{
  "intermediate_size": 448,
  "hidden_act": "reglu",
  "norm_place": "peri",
  "init_std_qkv": 0.026,
  "init_std_down": 0.00317,
  "optimizer": "soap_variant",
  "beta1": 0.95,
  "lr_head": 0.0152,
  "batch_tokens": [65536, 131072, 196608],
  "max_seq_len": 2048
}
Each number is 500 + 25 x the weight over its row's rms, rounded and kept within 0 to 999. Layers, rows and columns count from 0. Numbers have three digits each. The size before them is the row's rms in percent of the matrix's.

# o: layer 5 attention output (transposed), 128x160, rms 0.172, rows 123-127, columns 80-119
# v: layer 5 attention value, 128x160, rms 0.313, rows 124-127, columns 80-119
# gate: layer 5 MLP gate, 448x160, rms 0.329, rows 0-96, columns 80-119
# up: layer 5 MLP up, 448x160, rms 0.333, rows 0-96, columns 80-119
# down: layer 5 MLP down (transposed), 448x160, rms 0.311, rows 0-96, columns 80-119
o123 091:481543520525486519494503547471494555467516499509502490501512455536530541508475452495518486496513539502531483517507533514
v124 103:521489527472456501482457492490483501457525507500503478508497534478484476518499484471563511533499518497491538542521493512
o124 093:472463522497505513481460490454495472485533525474491519471442499465518505463469531492544521480503498442513500537541461494
v125 120:497502451508466493475462508450536511543508514513568511475552534478507515490490490532504523469529564492489519537479478523
o125 101:503510487454480525517497526481487506525513508511434494493504454477519543513455502493528508532491515511507501498478491506
v126 118:490481505443478510507491500464516500483497475505492510474508502423500535489457494521518524499486473457493488572507502530
o126 103:511510509484510490471468471436524456524470505494485527503522511484505570507538513509525490505495539514543492459509457477
v127 108:514522513469493509469509515519490473455489476538522489536463494473472515483483469484480496465517499507485532508515500521
o127 099:446502554543516512486492498517511522468496505477463500523504443498497485501514484482545464530518475504500467464466501492
gate0 088:510500503483508509506454509500517481539497511477505523492525526489505497486489537499490455529467492547523494470520500543
up0 098:460481474488536476495560516457496519455526493525468480482512505534491529503522520505455490489486553444485472498501470515
down0 103:548494523497492544511469486524508503498497515525528526511480530487507479511496512451529534517534476547530482505519500491
gate1 091:530471518505502508532517503490467500468523501505489495479483512513514503516489491477536445559482492487477504529498515524
up1 102:511437517524480467468466522498521508458491466506490471491543535498494495497497525487481494495455475462505490450519516512
down1 101:509530485486543522529488476462530468513486468494482503490477452523517468491539496541527469500496518478531504544518509485
gate2 098:468467481484493529508531530464494548486547473512487529495563518508509465522471506477473494485519491499461528435507524542
up2 092:491499459516508470509500482482513525499527515535500506508517491488473530503486491486534517496511503461486507537463541501
down2 098:492519529508537477485543519475458490456481496499526500477499471503534491487512474546483489523509481514518514475492433455
gate3 094:481507551484474515530491490510533461536498516515538492503481504546512512475483511505484522514509492487507480488469486466
up3 086:509508466497512500503491540524514508475539473501489490478505497486508515526525466491547495501503533524484471513458520483
down3 096:506461509501496550516489461465473474539451508497483479514480507515491490482516501479486483507492505495516485459503533534
gate4 090:458491561480526484483484497537473505487497508500501505485512520505507477536490482458490507492473511518477485522504511493
up4 096:525511450514473503542498539491470461540471486485492512522548529529501469509534512497516507453525501470541485495485500505
down4 099:497476492527536507518505458483506546503501509508485463523487532488497500470445504496493485498518501492511503553504454514
gate5 099:510505500523524485502535513457508538460487523500483506474490505501473459485528498506488506505497476469477502467501516466
up5 096:482522470533496477482539482531453492486512480537435458513454541506552518488512476492504475541474512514530506510532532470
down5 108:507460490535502524532474481548525515516503473497552526501530490491512469528515502524483496450492494487504477473476435501
gate6 107:513473509535510454489516473497471514481534515476525487471489493533463493488492506448500517514516420426455494511542521529
up6 104:474520510494498517473471521486525480460477492516521503535497456460467511488516516534478488486497558538541470460458492487
down6 119:525485463543516483501480462544513532484472493468463506537499492487504574495469517501518483479504551527545496478474524527
gate7 100:504491467502524541477434505501499515533440480440514488518477481486515498465483517544483490532508501470534493493524448490
up7 100:467505533478516498524533536573524507472524515482511518450503544490476547506537516473509518493521489511462480516513503498
down7 100:448486478521513478468491484510484501511501520473463492524517492497473466503520513530467516525510517505502500484467508484
gate8 112:460523510493549549554507520548494552506486503524499488522488478492513477471491481517493561547475485505485511526539502529
up8 102:534515502490526462484524521528484471493556516512529510499487481503484526525481511483508511519496494495496510465486513532
down8 103:537525503467495496495502477550545499473521505468573535455510514492538521497538525497478489489487520493504451514494498519
gate9 095:496495517481479507470441467504541537440498479521516499496492474537536498520532506496454492498518483461511525481494525455
up9 096:505503516513535512499495500515442505531439458500545501500504485507491474498506512507503528528492460512500453504559482514
down9 098:473502501485465511511460468502559509485527520493452533566496548492469511452508504493447477482514520520486521500452533464
gate10 095:524483501509484500516503482488500457523511508454540507492498479494466488504541500513492447547455476500483494467491467530
up10 094:457491500553539462508484544493495495488505519486528510473460475486512468466507499533475511487489503519479536494497479510
down10 099:491530517485489489528491523531502449500508506506468513534485469551490543512494491484478473486475493526469496494464484484
gate11 094:530499503495533527498495502503504468532523507479488490448541466502511503477504517546498507472507465507465489489496549474
up11 103:527475477477500500482463539519534506561554452475481510492517488525530488503540508503524543516463460486509460537482508472
down11 098:470508496479497493459514486507480483501425540489502504493527500502477511495455504491502464486495588520490486446477508505
gate12 100:519497515559472532514502502517498505504495456519479513540455491455522496524528459478535452523501496499490481520502511497
up12 111:543503487492502486531487523532503531506484498478548493521492489506524523460496514479505547484445463512520518463538472520
down12 099:463494519479489489501494473478513485488494568470487493477500512525502484554504493511477454511539503510485500527484494496
gate13 083:517505520525565529537475514495509510519546505523466452474485510444486503517492446468433500491519508495472545500473482488
up13 090:532473514490455491501546500482479534564525475501520513485477478518515484496521529504510529476484523508507483476489467471
down13 088:469488531514546537486470495527509509507488531506480488462528516474496513478491463492445515511534478522526475485526528509
gate14 110:501510522475496518480488511503486500487548474537517528507503484479475533499485482511452527466476481509486510489537476504
up14 116:519510567484515527491462507524491513479525468520515515524499472506486455499519520510491508493482463528474531503520469496
down14 094:503497453543490471537530486471508488504482544480494489487514521493509528515509480491523487519521522464502481506445517498
gate15 106:498482473530515510497501509499470482485503492533533460483493456455495544500523518475521515471503529441497500503532501497
up15 099:518501490474530510529505495482484477511473488482520522516509487521516493497551468503490533514512510531463556513449501481
down15 102:449491495481519517513477490517494490487479485549512512516519525512503470530496490497477466473515495472466511528526467526
gate16 092:465504459495530521488479547495509493493529474512482524504495513485477513519478483504483486499524478478500538486488526519
up16 094:518490470449478508482501491490500509501470477517461458524505487526495493523509529531494471464509466534516475502493471494
down16 096:513563538478506510525495531491501518506524473540492527472524523516498518497499521455496523542490506484478498452516522519
gate17 104:524498505512489505471509445478500493514494487495510506526490468503502516474486493530529522513495468528538514501469471458
up17 097:481452467518529503534475540491516486458523479486463456491504519510521461543489497444501501479491518491480492523498498539
down17 109:535526541536533474456502533504488470503484542504516504485544479462506489494491501515442521471462542539462489483522446486
gate18 106:504539484578494535515536509465534487470468493549499515526492553502524406509504494470514502499482469460483474474455514488
up18 106:449487521483507457488475515495509521499500507464446487485518467487493491502499445498481523554492535526487478532438470508
down18 095:530498516486522486492492521483489473530494506491499503533517496488509497483494493500466450449462424523533539535514497479
gate19 104:493497509493465474502477493512525451526511460483448470489477481467528486481495533508536522508545497467524496529509478535
up19 102:516498500483498522534516514500496462514500492455510469525512504501485486486471506436479486483499543463474521468481489546
down19 106:462506496520434472483513461520504568503530502535494530495523478498544522484505477546505534489514512498473515485501515529
gate20 105:454498476536486473519507501490490489469448486537506528495528516438472507528543489481522485514449500488448476496472473480
up20 100:493540466483509494470495507521490508536500519522502545507501522454505471491485544504491502498521499489514513512480501532
down20 103:492482529542496476531480495486474531500510479530524478496477467515489541497496548497479516482541509479477470491493522496
gate21 094:479520476526563536493511475530519491513521469468522463472497467508502489478489463529525517506516500498541540500530489478
up21 101:480501511515487474584494520507510526488495501478482510546497500507516484509512499474515470504514516548551511516507494475
down21 099:480544464466498509492512492486511473525512485516476514500498442490485493474495497477510536501503478480475491518540507534
gate22 102:527475431514517516537483527544467502542523499480469528473479545521546539504479503497504503551518539453508498488515529486
up22 096:544471503454496513509523513509491490504546514488524476489443493539478512483495507488517482522498494565563496465495518495
down22 104:469520497528546464504457494459524507472464537544525469528514489462491469508484506531481525472502496471500489546504534490
gate23 107:485558483513510489509503500525512470501543487528490576491477495511519550502544517464484535479496530479476539484533484505
up23 100:496453477507501521477504455469487507536441496480511485513525514484470451514484509533452479514506484512535514515475508460
down23 062:482548530464513463508467506554519486475539500517513542512443505497492488490513498458556499488474516491486497479541490525
gate24 096:571485493473501531506515515501483475519528518504519466552470509470540549507517521480466487487460477507495476526526504509
up24 104:511510513501470452486494512511480508502465508521499532492530488481502484462531476536486442474504489499484502489518524523
down24 106:488504525516551528502476503550470493519477516484522506459498496500493498479497505488479504545539510528471510508485451522
gate25 105:499531534489460502550502523486498530512505538447499532464486501529456500490518517558449517475489483483517497516498490486
up25 110:481538464496451464502510523529494496521487513548564529477532482461496496494454500527494521499506510484491537494518487501
down25 110:516462528529522532471520431510519479512483506465510493482474505477508494475496490489511464511533505503581510517548489445
gate26 095:514495513496497532511479481478447509507540496518469486515482503491494516492568498530509453480478502485536479495536487507
up26 094:512515473503505464518530475450538506512482495507487521489455499455460495506473480512475509524525525481447505494495539534
down26 106:482516550522491510496487521517441486509461502509523493471557446547520503504507513501497492486484485516511499505521502494
gate27 094:502511522469532489449517491517562497551544494513533549495483505479522516487502523512437522470518503538529495465502485507
up27 090:509534513480519520490518520486543478536545517519478538504521467501562531534505527527519491533484467476497503477475493485
down27 097:467477467470502470504493476519472486468510471468491454542506452494491464461470526491539504518545527516493482524506503475
gate28 093:503504503524529494501470490518488496497522465503510558495503488504524503499529512482524487501468495506456490496488514453
up28 086:495495511511446436512517468539533528533513470539546518495460504483494527520520461480552501486506521468483480506544527536
down28 090:522487477507510541491471512500485487523459507469501490539532449468478530501523524489441548543505537528477528479455483537
gate29 109:516497479540528523474473523536484522508450488543492481518530511533510486522497482470532472488466504550497476488469515521
up29 099:518486503490522512471481508492542493511487482524513492524518523522532522522532515494515446465519502550545486479446495492
down29 109:516529497490494500532469523505535486507490526490507512490490492520503520475528485522495528496524494436491520499492500502
gate30 094:504493506482545539474499503497511513549520482521485475544502514534513474456490539509492528479497491512466472505496532497
up30 096:483471523497488508469511510510498476481456508525496524520506490468524525503451516489497526516487506495493514546526515489
down30 097:506498514509511519508510508484511540527513530493491504492448487510444529479523497549496538478523495489505501508501465541
gate31 099:501517518545490518540515482480490456496539489525495577461501503539516550460461493509475533475521514477471520499491504493
up31 099:529492494466494496488556509494498525477498477511505533556525560439494506481479476456532465487521486519509511527509495510
down31 097:498509510529528520511454500465519493479495522512512503464478458546476500514523499549466565483522487520499460506488513464
gate32 104:491488508420478515487474465526489462530522471513511463483481466533529503534506466554492475528535497520530513475499499507
up32 096:507479485516511482483464482492469488530522509451473455471501492510456487548504519510486472515467518509471479469459478488
down32 100:506511525492490532539507486458501493510494503563453485529515469539515487498513473510500531531527480511523501549509517472
gate33 103:541543502502489512454481521487539500501472465519541499508483506497498568497523462455518478486484529484495432493557513482
up33 095:503501498555495485500521470512473525530515548489530478511504496489474495505521500494473527508501479549515516510474428508
down33 102:583515473444494533516534537484465479475464533490489504495516505474469478534527484457512509519508534474486483521524512504
gate34 103:490496534486497469488499475487516477510509535508469508508499488537527489517516504525505469469513442466516501459569497514
up34 098:481517477493514537507492459501495514485532480501494460446502561522533505502529541564523494473478474478497526485492494502
down34 102:526498496503461527508518563502477477523484500514533514541462458494439469501483454489472520525496532453432511553474507480
gate35 109:510495523495491503520532485474512489474515455517510509481522530480450529535523516490496514528496522484474527508505491517
up35 108:535476515463483462538494487508526481526515508444487546473513548450491493495505490496495504523504529490531466485479470529
down35 108:513485517499465474511515506484510519493503437521552526509507515480497530478498494510501533517509539566486520501545517537
gate36 108:539500504532495569497512532537480518531463503515503561535496503465521478541494482492471529475468508526493538485516514475
up36 092:529502520531533511438468467468519487502495508525520474484529511562502465510513484496516489489463518520507518487441535489
down36 101:528539492496501516480523535539472512495445498500470506488504503507477513466533490539512585499522516462490454521519522543
gate37 095:514521494547534482508499517510553529508526482538491473506495455474500543511518491479477484495520485523537468496520504448
up37 105:522477497504499462525509490544500517509505475505474432540488504438483480506510538506476523500494528496548491498561502498
down37 100:479517513488507470482488506496477473478487513516540550480494507562519542474509468477490469494522443457449520478458507467
gate38 089:481506512522522498518509529561478509475485492525483570475480517518490509490543488493531477533486482497504510503472469521
up38 081:522477476461483507498536493515462516499443536445469525480452499540532493458499468470514505488463495525503465511511475487
down38 090:514494491490477504530488530471504465515524488526519512503542465476472502513506508490460498517537534492471511474501531530
gate39 105:532481495478484464554481458524473492490516525506501520471498486499525481511522479494539530502470489485474474469438473522
up39 097:463507511509515493472505544527507514468457505468492500493492489538493463463477506535513501526489490519515522520497497493
down39 109:522449492498493474518495518519490481487487474510553518486486531490533513474482485467518447502506461505455503511465456509
gate40 084:526491466488495541506495528524502485535529497504489506498483496504486503551477499495446546517495465489479517531524475499
up40 081:516502502515502575451484503531510495510554477481520517511460493475500499538458527485499488493504463495499517535513482510
down40 109:472506544507493547510451490476505507457496497455497554473461500478480518494540501521518482463448524556484529481488490514
gate41 103:498476510516494484517455477516496475480481489471502564464499501526525547463512532464522530526463488506447535497503498509
up41 109:497475469487485532481520546496507512525504463508519473484519495501475489540468505525494486485473518467494447538462552510
down41 118:498529467553470551529496475475445501527462480505527527505531509473494546540495533506536547490503471459481509506497520511
gate42 101:485533467510477485434521496531514508481502499501511457512502492510552563484465501477507502497503515428555485496516518458
up42 106:486512477457500496482492506505484493512472503466506465510535536495455430511497493501448512513486500511497510495466487505
down42 090:503521476523512476489471499513548503469511510502466515509465461532520537524499520487548480505516487483516452488535500446
gate43 095:473498461494497493487530494497437529515532504531557513467511510494496517483518488528489484479501470502463559492511520524
up43 097:508481515425479502516505510539513528504471476531490470464539525517485521504470538532488505545506581481500513510500495526
down43 098:489525484555544500490531480476493478497505530458526505515508486498544507466524474478496497488483466530529462515483467474
gate44 113:492524494490482522520512508506513489555555478534505475487476512505462479469525496465525517471477494499577486537483454531
up44 106:502481502525497533491460489505493488496496451498508494496484511477477521520500506480483510511475468535503495512522459503
down44 097:490506485488479474491499519502498480495498566473492485507478483495518498516469490523463496484497552488483482468472546494
gate45 096:538510456501476502505489512466497455519485449476512522521544487520498524506510494473470517512488482502503500500489534536
up45 091:547526547496527489527482507499501514487461496503514553466497492525515493493502493482499492444528522501473532527482453553
down45 090:533490465464497547514523483514533485526519433484485458502522523494482504476504521516518489524523481508514502459518512470
gate46 091:498550524524548531458488484507521458446487497481526509544477520512513539499535485505512495474478541500517495496554523508
up46 099:481556523497526490499494460497506485511510489490540485498534534539520553514505506527532506477478474460512524482507487507
down46 100:521483467469455503519497538501482500503465487530475507501518461532470482479468517442547482542524495551509469529505510499
gate47 117:498486529523471537528490513482495508495463449511487510534467468511479527478508492454512505493524474506512476481507494483
up47 106:467494540493472540507475513503506520511473468488529484547452491516484520496503499477517494459506475505523488472497483477
down47 086:501516493475533462509524502500535517523511539512534494474523523492532503496485492562458496501436529503518504538487518516
gate48 107:495492470492515516499526476493527516545495431444468537512462492494479522489513514484468523503484520526507484497545479547
up48 090:508467533507490491479508490505511584524513461475542507524507466456476540460478449501502529466487536487542530498491498531
down48 105:489566528508508491532467515472487454473476504559463480536489496525516509533506480529480494500484478525531503490510503493
gate49 093:488510480536532555490497502473513505518519517484508454515488489515487519477430514516562513484513502508532487540483501509
up49 096:541502487555537515506506532491514515521512456497523455475498531506497512488488465496508481525470523472513483465490490508
down49 101:451502520465469467473481490510494482484500536486438529500552450482492514494531479565484533487518513521446496521490550481
gate50 108:493463508497511560486471498527506494502506482524540502492516423503562525508487516539502489493506480486500506484509507497
up50 112:475458516458504493538488488473480531528449479540502506476511486524507496482447499518515527494465485486484522518502514478
down50 104:517502484508525498469494543507521465495473507485464464496499520490466478532520464499464525478509513556485512508474505537
gate51 098:527497482465441536545480476520515536514499529513534470516493482532471487455458506497510512489473561470529478502501504489
up51 099:477526515488499510486435515517500524501515517485495511448503477504517480460474468528499525535539498505506448496513479482
down51 100:539518499505483539483514503480481429522442474475484428533492493504516457483542494495457490520495463523522536526461517508
gate52 089:527527477477475507493495478445503548490460510506489498522493497495520504564510498465500496524507502499488544495512477460
up52 091:541483435519510497487524469490513465523502488502506520525503502533485482504516530510479525466516479537484527475469465532
down52 095:471550510492454502534477542470495544514558495515475531473520479507472491511444510463540465505456546477481470508501528462
gate53 101:484486560506476496480482509543510484468498539479487477500479524516466524510479550454415523465513499503474537500551469501
up53 096:426517477480494502490491510536486482543535510574520518469481495525497490479517482498521524506505493501533471449509506518
down53 098:520517479521523500475505489485513524500482502503506489521481475509506516521448489506503470490558504517483494479490464533
gate54 097:501492538511515541490519503522499521492496494490515492490501490481492478493516499530491462515488537500510479463510493515
up54 103:503495532524514474464469481514527483472479505500526495526488481516546531481528528489487530450498513523533524500533473451
down54 097:487515460453506520521507543525491485559546477513475468511527507470446527508493470497527476516496497501475490512474487538
gate55 103:512505505531443493481493512522504481508485518459503498521514527531450509520455483498488473533533546521470512481488527491
up55 109:489531540514527501552490471485447482532498527517507491461518497490486495484519468485482464467478513504481494514525466509
down55 105:516465513477508478490470513498479428515483504496482511476499539507530484522492523534472491525558541543492489497517520479
gate56 087:507484528553507472505499517507523529495459476496495521504519440492494570469513475450559554459540468474529497506498446531
up56 111:486470507486523501495519514499484479479514524466448511489464534513501528526517508511508541505522477478524503495431450497
down56 105:506513509519487467480500513495521501532512500524549496466525465484499449463473508478501449501486529519489513509538545497
gate57 098:532497521519509476491475445490517482516491494516514505493498474492486531518492475471478511511482443489497509545525496485
up57 098:517482493551483495517473518487513537531520472544516525469500474523475459506546489480490527487491503519466482534519470507
down57 102:511485475479465496473543536539489513433525471478465470546504509476490523472528501513500494486544573494482488451457483477
gate58 114:493536487527482554536527501482486515534454491488473517512526490556518546495482470462476468452511509454503526514526535462
up58 105:509508484483496510495509530482482516515533534476498513468484501491494488507502453521519552483451476506471508532555499505
down58 109:505485544487543464480478455506529510478556474485542492492487516508451491489515529489472519478472480546524477485456471536
gate59 099:501490505556526531534485492509509472520543479521525498512462496490501500464518507493480500520516514463487494533491507490
up59 102:515484516532495522481494458477477544523555473455490448506502498491486459486529521462462470485510473494482479450498516524
down59 109:469508512469533503507527490520530479493456492495504532507443453502480526509467473524485532476529505530536524529518442512
gate60 105:470494491501454526523498524541495476487472494490508549529474452477497525530552527526427474494466515514469491496483486483
up60 094:460490525475536524490492516518535506486526483486463485482528526513504503528556496474517526517553486493495454492462476469
down60 098:523496453494544533519505503481453511539499525472514495516503499453500486506501509491487456478473516511489520540478482522
gate61 102:530524456509550531509528476469511466518482489500486505512483512472501499511478504499490525503523521478517540483493509483
up61 098:568525491464522510507489476526492484485515477521530515505482500445537511530507509520512566489509498463506519535520481451
down61 121:458489497482502486502517509531463486455556502494500467514467515520491490470465504459529482468498514519489464544505455519
gate62 111:521521488512527544500458509497512545484461487511456508497481473513547534504523520517491505532490482469485524445467517474
up62 097:491503547531545487470470494495466522509491511500457525509488495527533495505543479566482538505511495501478516471503519491
down62 102:514499509490456470483530473513515515497557534507543498488538508500489487522434510498527467477497503554493494553514500525
gate63 094:509484482497484521496481491509477540460520506515494481473489499447507469483486538458478472544470488459474517488486516514
up63 096:500535513485515528509512552466482508520533490482443487477518507525471497533501478518498473478519488483452510555513527505
down63 100:535461499476473479500492490508549495516537529547522533459525488489489498472533510507494482500503479514577463459469497504
gate64 097:565492528466492496515502457528565476469555510487502501514493540495509496495508493515522480507477514538496527458475503533
up64 096:524486490489513482509489542497539479536500528553521494501501447509467501503491506543473527520485520474464472492533492461
down64 100:472440484457513486535530476460477474486463521480480497529481536477521511568487505473492480462505557518505511513501472503
gate65 099:512507502556485505462492508502522483492522500499531489505508493501478525501476498494493504528488462474473501523530509511
up65 104:499478515511498458494511458488476503513506508524524441522521500513489470495460500442464499515539496543496478501501483496
down65 109:523527492501501515498482549494538516476520480496481551494478501488525523516513486547514471501482497505501537494497508533
gate66 096:480505522502550504484507493505478500485478487528490509513501507521443506511519486485498517507476468503512484495486475507
up66 100:524502492501495502524561514510485473456510501523525454569477503510514531515505523484500496541493502515506507540511495522
down66 088:496518513497493513491484486503531516516491492480472513476537505451490472501486490478521513475518518526482519508445491460
gate67 103:547515449494486482498476473490520476476478513485522509514533525486475555514472482441475486492486480504505491490500504497
up67 106:461488526500475472516525535461459506514516505532495488540496473547471471517514473542458495465481480476505503494507492473
down67 107:467479481479509487515517506474459536527473485539491531529505498488499483535531450508524507504513474473498498491464531503
gate68 092:494466461519497509506483532533497493483533511498532527509482502528579520507507566497478485492486522515506518487496525528
up68 093:518504487517501506468474478489511519539544546508508450472530532467466535503477505517480498465485524461497524539470479501
down68 094:478470531495516499532543468536476507508528457484498520521480511541520507480490527473515504522499477544506483447537502466
gate69 089:473516462519514529493473500434493494466466469489507469573496489489486478483474459535498498531562553528510511507511482492
up69 103:527519508522569486511487542508483477497490510508515530516509505496492493463480525495469483507510517477534502528533534530
down69 094:482488472462504544497515465518499486497496498538468462548521525511473521519515445494506485522517489493477480505465481482
gate70 098:495495496529497508473498507529505435519500490504529481483493493450489488504521494475479545528477489529518466496442463487
up70 102:485470500494467535470503490507532485473519531513511495508467541528515497487461542488503500474452512532531502497469511523
down70 103:491567497556499558496482540496467496527493500504483479473531453479513501489502511489497497553489521485520488500501502489
gate71 094:484525540533452475481515487478500501484485480515493525513507527495501539507510471458508443550472439508509536471523498498
up71 087:477502468448574533494527492470557493477483485519544519474490511484546484506468534493518508517502475446519487531485459511
down71 100:476509516480507478522524505532504535490467490516496466495515493451476530521518502498472491497489519481513491441529548524
gate72 095:519500444515526514517494481506511520524502504516496461551508521482477508496501452471575527507495514513496534509524513497
up72 106:553493486492518509501479513475497504488559473501522478511526554501490488485512485489530539507535558491495476482505496486
down72 088:484499521538488485524518491532503491480449520489497488474484439519505526499512534512444463497458470516535510520491498493
gate73 100:494480516460504515484486483515494438532495510479465479503507504497497495504488486469470515531536524510496505537466498517
up73 101:500470467507469464486472449496489493450494447506509458475526463518486463510476474523468524518523476519518553487532492482
down73 111:508567555493515527527505530474508506484485539480458475514485518511515504536487488501485526453476546508472472501478492498
gate74 107:553486431472500480486501470459510516464503503471495496466468498496500547559520572484512531518509521522505485463469517503
up74 104:505550532500479447514509462499481529523525494509524537478506523485546539490517505487553501450534558468504493481521516479
down74 102:528430505480478514490491471505511533488520513495512449535503513479463483473476505490522477554505490516528494476478498447
gate75 098:505496475494498533470441468492506480503482474492516559501455490463513529492519481453484467458500520544499525545503546504
up75 092:483504514468553523485460490497511519541499563469470537503494536480506542512515470485456493530545505530499484527454499497
down75 106:511495432518497505485578532522457473484493512482501459514473489474540479487526496530500510462469484434491478539508567493
gate76 099:503512531463511576461497491449477494518540530474509468500476487518484500482495520499508468506535486479518490501522480466
up76 098:526487502471501500507510467465495449510520497515511453472487517505506550478473502536504491485496517469516503545544529490
down76 096:479532469550475480490441494503516506467508515496535522484538492515481488540506499489512525503509501521477520471487492502
gate77 099:532516467496551493504497508517488519526513523555538472505487487532530524496503475509437495495521537522460531555477517519
up77 104:460543522510484495473498473536464494503467474490482510492541470459492477545530562520507474531487499506455481514498495488
down77 109:514480461479527543495466499443533512507509513495512490511465525530519471487487476512510444482494534475541499496484503489
gate78 105:488467481471500550517484489518474551500487436506517528500476521497506493503540483497491496485488528495506494518502498473
up78 102:516445502538503521513459477456554498550475505505469549499509502512465480524518456521517536486453454514520472487522504472
down78 107:504526495511511470460502518481500494483559510560553511476481507497535483464500505467535512532534493534522530518525502483
gate79 098:474527526512500556490494501512489488514532515518477512473552518539532498520537521485501500530480502494444451493471498498
up79 102:469522506526460511476551509440517483465504489512447471481483506507527478513500498504507503499482524506476516483489531510
down79 103:475498462475488516490504518539499515515478491517545491490538487475481474475483461451471509532491480447487495484479524485
gate80 092:542502459487500480497505563526510501488519435547466478509504467510503505541545518560484497492462462508492502505499493512
up80 101:519512452519522570490485483511531475506549523470482482549492497519488477532481547510442483536490501538504470501462509518
down80 090:518528542474502448506531518496476503502514489501500535463499486466548506508513481495545504481492500479503536480515492518
gate81 098:528531524530464507547475527511449485512530489501511539467502495482518510479484510532413436510474493477525502498538537484
up81 095:531522511525539537537476501510515514486505543468509488450476503474496513488485480539517498518534504526476493507558472525
down81 102:468500497486500478491485550514520470468459488571472509506538476529535550499547519472523514471479512449514496509499482524
gate82 091:478536483488570482502497491471500516506518518489557446517500486499444530504475470522504546450529502493542513486484514563
up82 107:484564510470487553502532506523474509474541485500520508530476499503523507519483473543529486493486506488473496505513545486
down82 095:558421498516507478512478490537526483547486525511497526491501518509526510480543512479466529514529475515503546481488480520
gate83 097:538475482476468505459496484504571456524496518541519461484513522515424487476482523495517507468517496498504472532492558504
up83 096:469487495483480522494512454492497487458514487488463506499467488499512508476457493533514511444457501516562539485508515430
down83 100:478475518462496463510472562506447486516466559487492516527517535455469543484486466546484487523491510488484490518496508536
gate84 091:514490500462531541469501493533549500514527486497471490541444533510485520509482482460530427522514494461543536494530526512
up84 106:574524489486499544492532520503503504489502531525482515496498512469452520496484507490507500498528504514483503486467506491
down84 090:487500492509522484490463477507466533459482470455533474490480497519536488491518485524483513490487474505509523518512516498
gate85 092:527486521465493506505503528499487490524529484494486474468508534534442549487538508504503500503507483474456543497484536471
up85 093:500465472521516491477519485492504512516489506513466512468529504520508484507535497469471514494595523494463516517501499494
down85 098:499507535525523484533478525494477489497482498477544496537469492486485546550469488537498480449465507507468466537473483496
gate86 105:473517474497532499550521509456501504529502504471477522467508524481487503506469506471509517467499491475471504515509487519
up86 103:475486475516478519512513512525502492506492486476485527509462512539480493515545513466504506498503512446434464506491469514
down86 108:485478522490494503539500479456456520514510468510529516472454514508510495512515496475485490488486466508497487503495534468
gate87 097:539468497481508495474509509484529521523493522479503490534469505488497499529496508453519513484502483482523510456437498454
up87 095:511483482497512487493521510553478494529536510509530470498516470509480472510521504534464515536516440492494491508536522441
down87 105:501497480506475535522486480462497504515484505513489479524475543510508524506527477536479497470460540555514507526495479524
gate88 104:539503494477446497490518493481443514451486508505509494523518514526492484455442469505470492552485521488488508497506531488
up88 096:513486491475542473534536515482472460490483511517486502466527513491525457532532503464509469513538525523522501463526487504
down88 097:486508536543499492503512524497537517541511497469472505481529528523504543479502482491490503477470469440502465519500496509
gate89 096:492480474505495487495498452464500519474517511472492562489508545483485487525437438527488467473534497509520540455499517529
up89 093:517496480502474488493504506493530548489521468523501508484482490527498500515473491510488495474501493497529497453493489522
down89 096:518467481498537495461500501534494472490521520501504505502511527488486512476492517494474509487506505480476464530494496499
gate90 092:495497476516525541454529462470528516525482505539519516513470527468479549520478477496485478476485486506492465496516525448
up90 106:523479533468496470517482493526481503538459525511514491506460506476489509502484491473531497510485497473491523522485496511
down90 092:500514486500510523467539476482519492453533498481481519488501488484498474513503506524482485512513511517481471513492511459
gate91 103:479513487512476488498483479551491540473477495472516531497524539524512551484493549495460493509482503542487549497444506462
up91 094:511477492459459506518467504524532521535431436508505504494528455517482437488529499509513523484482499532489517497507498534
down91 103:507500440483504454517489563462491490499505504524479484511476500469478496506484438506495460498498506481498484486527486481
gate92 102:533499451483494527486487519511534478512519497509538481508492523469483515464440552534481480503513475504437506474506459518
up92 105:483523497492479418514496518496504476518483451516502505533491494505514560496489470505500465533520484501491567487515522520
down92 106:513513490491445501516498445504495511501518494494482492491491497510466471494533504438494522488452491462494511528454530513
gate93 097:523447456531529480448561533472530521491494503512485463481512475502503539487502514459486465460518469497499471481509502487
up93 101:488504528496558482498510505544520476501513527491491525472520518542507507453527500537478507506485557482463520517537470538
down93 098:443512513505493478511492485478460527504514493487480517505482499502484442521479534489495486504488475522550474467484470492
gate94 094:494528499507512491499495443460484514492517492447493517469500499530453474496486501511536518539485435490484513467528535463
up94 083:507540522494507497494522489476492485465492516460484503484506497513532460487495481477518466555482445513476515508560536456
down94 098:464491515472497523518506537497496510535524467523513486527473487503513524503492477521521520476485499487500456481466504499
gate95 104:505499512512517515505514496521524517488486518535485554535461517506517502481512464484538479487553457466475496504508515510
up95 099:499483454507500466486516533477464538460490441492538504481481503506486520514489496482523502523502498459472520539507544515
down95 101:549507467514485506459487459510473479501477498546478459488526479513487523518498508471529485472513497524523504493494441530
gate96 103:499484437491453479557479517478498495513476489511533500478465512521473529444499524474496517483518439480521503469510519484
up96 092:490508487518517478498469557509479472509452498519534533481544532515512517493510500516464456475496499475497462493476467473
down96 097:507508512460491527484532484474502510487532539482471469466500472477473481469499527497513508506522463509557500564487554513